Part of a small language model's weights: width 512.
Each number is 50 + 10 x the weight over its row's rms, rounded and kept within 0 to 99. Layers, rows and columns count from 0. The size before them is the row's rms in percent of the matrix's.

# layer 5 MLP down (transposed), 1024x512, rms 0.0249, rows 830-842, columns 128-255
096:36 43 28 44 36 39 63 61 47 40 47 38 37 33 22 44 44 47 62 48 56 47 51 59 69 44 44 41 52 48 62 43 53 41 48 58 60 41 59 50 25 42 63 49 59 37 45 62 50 62 53 46 43 43 67 55 52 37 33 53 48 50 58 41 52 50 45 52 58 50 41 49 57 52 53 47 55 62 62 45 57 55 63 45 38 51 53 43 44 32 48 30 58 38 55 60 61 70 65 41 56 62 65 54 39 55 50 52 46 54 39 58 54 49 41 53 41 36 46 48 51 39 53 58 43 46 65 45
108:61 72 55 32 30 33 49 62 57 46 57 54 48 37 49 56 50 60 58 43 74 46 45 50 48 56 37 54 49 50 47 59 47 28 30 50 42 39 57 68 46 41 49 56 50 37 48 42 61 43 38 55 48 60 47 39 52 45 51 54 37 59 64 36 43 53 41 53 45 47 66 60 50 46 71 64 42 29 56 35 48 53 44 44 38 54 61 44 51 48 45 56 52 47 59 44 48 47 54 53 46 42 39 73 67 47 26 44 25 60 48 52 48 60 43 46 50 49 58 47 65 66 66 50 52 62 53 58
096:80 26 60 46 40 51 59 38 49 43 59 50 43 62 47 54 58 49 57 49 38 52 32 52 45 44 54 29 44 58 65 46 24 33 45 47 44 50 67 58 48 57 58 49 44 42 63 52 42 40 45 48 52 45 54 59 55 44 41 49 56 61 34 45 55 51 45 56 46 47 52 59 52 61 72 37 50 47 57 38 48 48 69 44 61 70 64 49 58 47 52 55 43 47 39 42 44 50 46 56 48 59 59 37 57 52 54 46 61 56 38 43 58 29 48 68 52 53 38 48 37 67 42 47 54 50 45 50
087:42 54 49 45 60 40 44 43 60 46 40 51 70 36 52 49 73 27 33 51 35 60 46 56 57 50 50 47 49 64 68 45 68 57 54 51 51 55 33 44 38 46 54 43 40 68 52 38 48 44 52 41 65 59 61 73 64 55 28 41 55 40 36 57 56 48 57 31 57 45 36 53 51 42 55 48 71 33 39 42 58 42 46 60 50 59 52 42 25 59 56 54 47 48 54 37 54 47 51 52 61 26 54 50 43 44 58 55 40 50 51 41 38 56 63 65 64 48 61 61 62 40 61 58 36 49 47 48
094:56 49 66 57 57 42 46 48 56 55 45 57 69 43 68 43 60 44 48 50 40 40 58 62 36 47 41 51 47 37 60 45 54 54 63 47 66 58 47 60 67 50 50 27 39 36 62 42 61 57 59 34 66 45 47 45 50 44 41 43 43 48 33 55 63 64 49 28 51 61 35 48 62 61 33 49 71 42 73 49 46 60 56 55 57 58 61 46 44 43 50 56 49 55 46 55 40 59 52 64 59 39 34 72 48 64 43 58 60 67 36 42 44 38 37 59 37 52 60 49 40 38 52 58 48 44 63 49
090:43 62 41 27 46 51 54 58 44 63 36 52 55 46 52 43 42 58 54 37 38 40 52 60 37 43 61 71 44 36 50 54 45 51 82 38 40 42 50 34 48 60 70 37 36 47 41 56 58 60 46 44 44 46 55 42 64 40 69 52 62 62 34 69 42 55 51 40 56 58 65 47 51 51 51 51 44 60 45 62 38 51 50 53 39 52 45 54 57 51 49 57 70 65 47 53 47 60 53 50 52 50 50 48 45 56 42 62 41 39 42 56 61 36 59 54 76 45 53 23 66 38 39 71 51 56 61 53
085:72 56 49 47 66 59 58 50 39 54 37 42 46 64 53 47 54 45 39 48 49 29 41 52 43 50 43 52 43 55 51 48 74 44 36 40 45 64 56 69 63 45 54 52 58 35 43 45 45 45 37 37 67 48 45 34 49 39 45 57 48 74 41 62 60 61 40 52 47 62 40 55 53 55 41 60 59 46 53 24 41 46 54 46 39 40 41 48 41 46 40 49 56 44 44 42 79 45 46 55 53 48 54 49 41 55 71 62 53 45 51 69 57 50 69 61 62 43 51 61 40 45 32 46 53 53 56 74
097:53 41 39 44 42 42 51 62 47 65 38 58 55 45 41 49 53 46 52 58 56 62 51 45 62 41 49 40 57 59 48 42 50 60 50 31 48 54 46 41 57 27 47 48 40 42 36 64 56 50 44 50 58 27 34 67 55 00 45 42 62 23 56 61 40 49 58 55 58 54 57 38 53 49 70 55 46 45 63 52 40 49 40 65 37 28 48 36 45 46 55 43 54 52 44 59 48 58 59 59 52 71 46 53 54 54 49 58 52 62 60 52 45 57 47 60 51 40 46 34 43 41 45 47 36 57 49 58
096:56 56 56 51 36 61 55 45 85 67 36 52 50 44 64 60 62 79 53 44 68 44 48 53 33 38 54 61 48 49 47 55 37 37 67 60 61 53 81 44 48 63 42 49 51 42 52 45 65 43 55 46 48 57 56 63 60 62 36 67 39 56 66 33 51 50 45 57 57 40 51 46 60 67 49 59 49 45 76 62 51 51 52 59 49 40 63 41 30 59 44 48 31 40 55 43 46 47 53 28 43 51 55 46 55 52 68 51 51 63 38 44 49 53 55 53 59 42 43 37 47 42 41 35 49 57 47 39
106:47 46 70 54 29 42 47 38 51 54 22 45 38 33 58 37 69 50 57 46 36 39 47 68 47 59 46 47 49 60 58 39 52 41 46 52 29 47 37 37 73 49 33 49 33 44 36 58 44 56 48 41 54 66 71 45 65 38 54 48 49 47 56 50 56 54 58 47 44 61 28 67 64 62 65 36 65 39 53 37 36 53 47 63 46 56 36 58 41 69 59 38 39 44 45 41 47 39 56 55 46 55 49 68 58 64 44 66 51 44 42 49 51 55 71 45 55 49 63 46 54 40 42 29 72 58 53 47
100:50 48 43 54 42 62 45 46 40 46 42 70 60 43 38 62 54 54 51 45 53 38 52 55 41 54 46 58 62 64 43 58 49 53 54 79 45 58 47 39 55 49 56 43 41 43 44 69 46 37 52 55 56 42 40 45 49 52 44 46 59 35 64 38 53 49 59 51 51 50 39 50 61 41 55 45 44 63 49 64 53 75 44 62 33 33 47 54 60 51 50 44 62 54 53 33 41 48 40 61 51 46 50 47 66 44 35 46 57 48 42 51 46 54 48 47 54 42 37 37 43 55 54 45 30 47 54 43
111:44 21 64 61 50 59 39 31 38 30 57 32 52 27 62 50 62 51 48 50 47 39 43 40 51 52 50 54 46 45 47 36 65 39 62 55 49 42 54 43 43 52 43 46 37 61 52 68 41 42 38 59 50 52 38 37 44 46 45 36 51 69 45 59 54 49 50 50 57 45 64 56 65 43 47 46 52 49 42 55 62 41 61 46 52 51 53 39 43 62 43 45 36 29 47 62 33 50 70 70 51 57 30 55 47 31 39 39 37 63 46 47 50 45 49 55 41 55 53 45 69 60 66 49 53 52 25 49
097:53 37 49 45 70 48 51 43 61 57 40 50 38 49 60 61 27 31 77 49 51 63 42 47 36 51 55 55 59 50 50 54 60 46 57 66 56 53 47 51 51 64 66 43 41 37 44 64 38 48 42 49 58 49 39 63 46 59 59 41 45 44 55 59 58 50 41 52 55 51 45 40 37 57 57 44 35 40 39 48 73 58 40 62 37 40 55 56 30 47 41 58 41 27 44 63 54 39 51 39 49 39 58 54 41 39 54 33 54 51 49 42 53 53 52 38 50 58 56 25 35 52 46 39 60 50 53 59
# layer 5 MLP up, 1024x512, rms 0.0266, rows 831-843, columns 128-255
106:53 55 36 44 68 51 61 65 40 42 65 74 47 49 37 45 56 53 50 41 53 36 63 45 52 64 53 74 32 62 47 59 47 32 40 43 58 67 50 62 46 72 25 44 41 54 50 48 51 55 37 53 55 58 43 49 49 58 48 40 44 40 51 45 64 30 39 58 49 41 45 53 48 43 45 45 46 66 63 46 54 49 60 55 58 52 46 60 51 55 46 37 60 54 47 44 58 47 76 44 53 54 66 69 52 37 47 50 63 66 41 34 53 27 33 45 53 49 51 31 47 49 56 46 58 56 54 57
096:39 56 43 54 62 42 38 38 33 50 37 29 49 63 56 50 53 63 52 58 54 49 50 34 61 41 55 48 60 44 51 39 45 39 31 55 57 59 70 62 59 65 42 67 35 54 69 60 45 50 67 64 42 34 50 53 59 49 34 45 40 49 65 51 55 31 41 53 47 43 39 48 47 47 34 53 33 48 44 63 52 50 33 43 60 52 51 51 47 43 48 41 54 52 50 51 41 49 44 37 50 43 45 41 41 57 44 67 27 52 53 60 56 49 53 47 40 72 51 70 59 44 43 69 54 54 41 36
089:57 53 50 58 47 51 58 49 35 60 54 48 33 45 45 55 48 44 58 58 63 45 55 35 42 58 53 46 63 44 49 20 47 41 76 46 42 61 56 64 40 58 55 53 52 53 59 60 25 55 50 48 44 54 56 63 30 50 54 66 52 41 44 52 44 58 42 46 61 62 50 60 43 42 47 72 49 43 24 49 49 44 48 28 15 27 69 47 57 55 41 47 41 45 39 39 60 68 47 59 50 51 53 57 40 63 46 50 62 38 55 51 58 56 38 41 40 42 57 53 57 54 57 55 65 33 54 57
091:35 32 37 41 58 44 74 50 51 45 55 45 58 67 48 44 34 50 51 42 52 44 63 42 46 44 72 63 45 50 48 54 45 39 73 44 56 42 41 40 56 53 52 50 44 63 43 54 35 50 59 47 54 65 72 46 54 62 44 58 44 63 45 41 63 48 51 43 50 42 52 50 48 42 33 57 55 52 53 60 59 48 66 36 59 48 30 48 61 57 51 49 54 41 48 56 52 52 69 43 53 34 54 39 53 43 56 59 55 36 57 51 55 43 53 69 37 44 48 39 35 71 54 46 41 49 59 24
093:63 50 54 50 44 40 48 61 38 50 55 54 30 52 44 54 57 49 47 48 54 62 48 49 60 35 58 36 49 54 59 47 47 48 47 60 55 46 56 47 46 48 42 55 56 45 53 69 58 51 66 40 54 42 43 60 47 53 48 40 64 53 50 46 46 52 44 59 38 48 40 58 43 51 50 33 49 54 56 61 39 63 59 53 39 37 33 35 49 47 57 59 57 60 48 47 43 23 63 48 41 58 38 36 55 31 56 69 79 47 41 53 55 41 44 45 48 46 37 47 57 50 59 71 34 49 43 62
091:62 48 58 58 50 51 56 64 36 64 35 60 55 43 44 38 56 58 61 46 57 46 35 43 57 46 64 55 55 54 50 41 45 35 66 58 48 57 59 39 55 61 31 45 51 67 44 44 36 58 40 49 66 68 54 36 48 56 64 52 65 58 49 45 79 42 31 45 67 45 51 41 36 57 27 50 58 43 41 59 69 61 50 48 34 46 57 41 68 56 62 58 64 50 43 47 38 46 46 50 37 45 42 47 56 55 45 55 55 44 51 48 46 24 41 50 51 53 41 50 38 47 66 32 44 56 59 36
112:62 41 37 67 39 51 44 61 56 67 39 64 34 53 43 50 47 53 48 67 56 48 39 47 63 42 60 48 69 39 54 46 47 37 46 38 61 43 57 39 59 62 45 55 52 49 58 60 38 60 60 39 47 43 31 46 52 48 55 41 54 26 55 47 39 23 65 58 63 49 39 44 58 54 48 66 49 68 47 75 52 57 41 49 52 56 47 30 45 42 73 48 53 37 49 56 46 59 76 59 56 66 42 36 36 50 42 53 60 70 60 49 60 19 57 64 45 55 60 49 48 56 54 45 44 58 49 59
096:50 65 38 55 51 40 51 58 33 50 58 38 56 72 18 48 51 58 50 48 48 56 54 57 49 54 52 50 47 40 44 38 35 45 30 47 35 63 38 55 47 56 52 57 44 57 40 65 45 58 48 39 56 54 53 47 72 56 64 47 41 55 41 41 61 46 37 48 38 42 42 41 37 51 49 53 45 40 29 58 47 40 53 60 27 45 45 61 54 50 57 55 67 56 57 57 46 37 55 49 46 28 49 47 67 45 56 65 62 42 56 56 71 48 39 63 48 59 48 57 46 29 66 42 42 41 47 61
108:56 40 47 57 60 47 39 41 30 50 62 34 52 51 46 44 45 48 50 54 47 52 50 56 56 55 60 48 47 32 62 55 45 41 45 41 56 63 40 46 60 77 45 60 46 42 27 52 39 25 40 56 42 53 53 53 44 47 53 48 45 31 51 30 58 52 41 41 50 59 51 45 42 68 47 35 54 29 51 58 62 30 48 49 42 57 42 43 54 62 48 51 60 38 46 44 63 46 54 40 46 35 55 56 60 42 46 64 49 41 47 49 49 29 42 63 58 64 60 48 51 34 49 52 46 46 26 40
100:41 45 69 48 42 47 57 47 51 55 44 53 54 54 36 46 54 42 66 36 47 65 38 40 46 42 47 65 58 47 41 40 50 50 50 41 40 49 45 59 53 50 24 54 47 44 45 39 48 43 48 61 61 57 47 40 46 58 59 57 35 52 46 60 57 44 37 48 49 58 57 56 53 33 51 49 55 43 27 56 58 37 60 56 56 60 59 63 36 40 64 40 70 49 53 41 52 59 53 57 50 57 57 47 60 54 63 57 39 49 53 49 38 50 49 54 58 54 37 58 56 55 59 42 18 63 50 49
102:54 28 50 54 56 55 47 41 46 36 69 55 52 47 46 48 43 35 51 58 47 59 38 44 54 58 62 40 70 34 46 50 55 39 49 48 63 41 48 47 58 59 63 51 41 53 36 65 62 43 44 64 45 38 42 71 48 56 61 31 60 47 49 34 46 49 53 51 60 44 38 56 40 44 59 41 45 47 45 52 55 33 50 53 40 45 53 56 61 54 49 52 54 49 46 56 60 54 41 43 48 56 54 44 58 51 34 57 62 59 47 48 44 45 47 47 64 57 54 43 56 26 68 49 36 54 46 44
099:46 30 62 50 51 47 57 57 46 44 49 29 41 39 53 38 57 39 61 59 69 49 57 41 63 59 52 52 39 43 43 68 36 48 57 59 59 32 46 67 45 51 44 53 48 71 34 42 57 48 45 50 46 33 51 63 51 58 39 37 48 65 49 50 42 34 43 57 47 43 42 29 56 61 46 51 59 78 60 53 48 66 45 50 44 64 43 47 36 56 59 62 53 51 42 61 70 59 55 56 41 25 37 57 45 64 62 64 62 60 60 41 56 43 40 61 58 68 54 35 54 45 53 56 53 45 31 56
092:48 55 42 52 50 49 75 42 59 55 66 56 47 52 41 60 42 37 38 50 53 38 50 54 45 51 57 56 67 41 58 56 49 48 55 49 61 74 22 52 52 51 43 41 61 55 60 58 45 43 39 52 48 46 38 28 47 54 47 50 41 32 81 55 49 36 59 47 60 31 46 60 26 49 48 50 56 46 43 47 72 49 47 49 41 51 55 45 50 54 40 63 45 57 64 51 52 46 56 47 58 31 30 43 53 54 30 43 47 41 50 50 46 42 36 66 43 60 34 45 72 64 62 71 69 42 51 38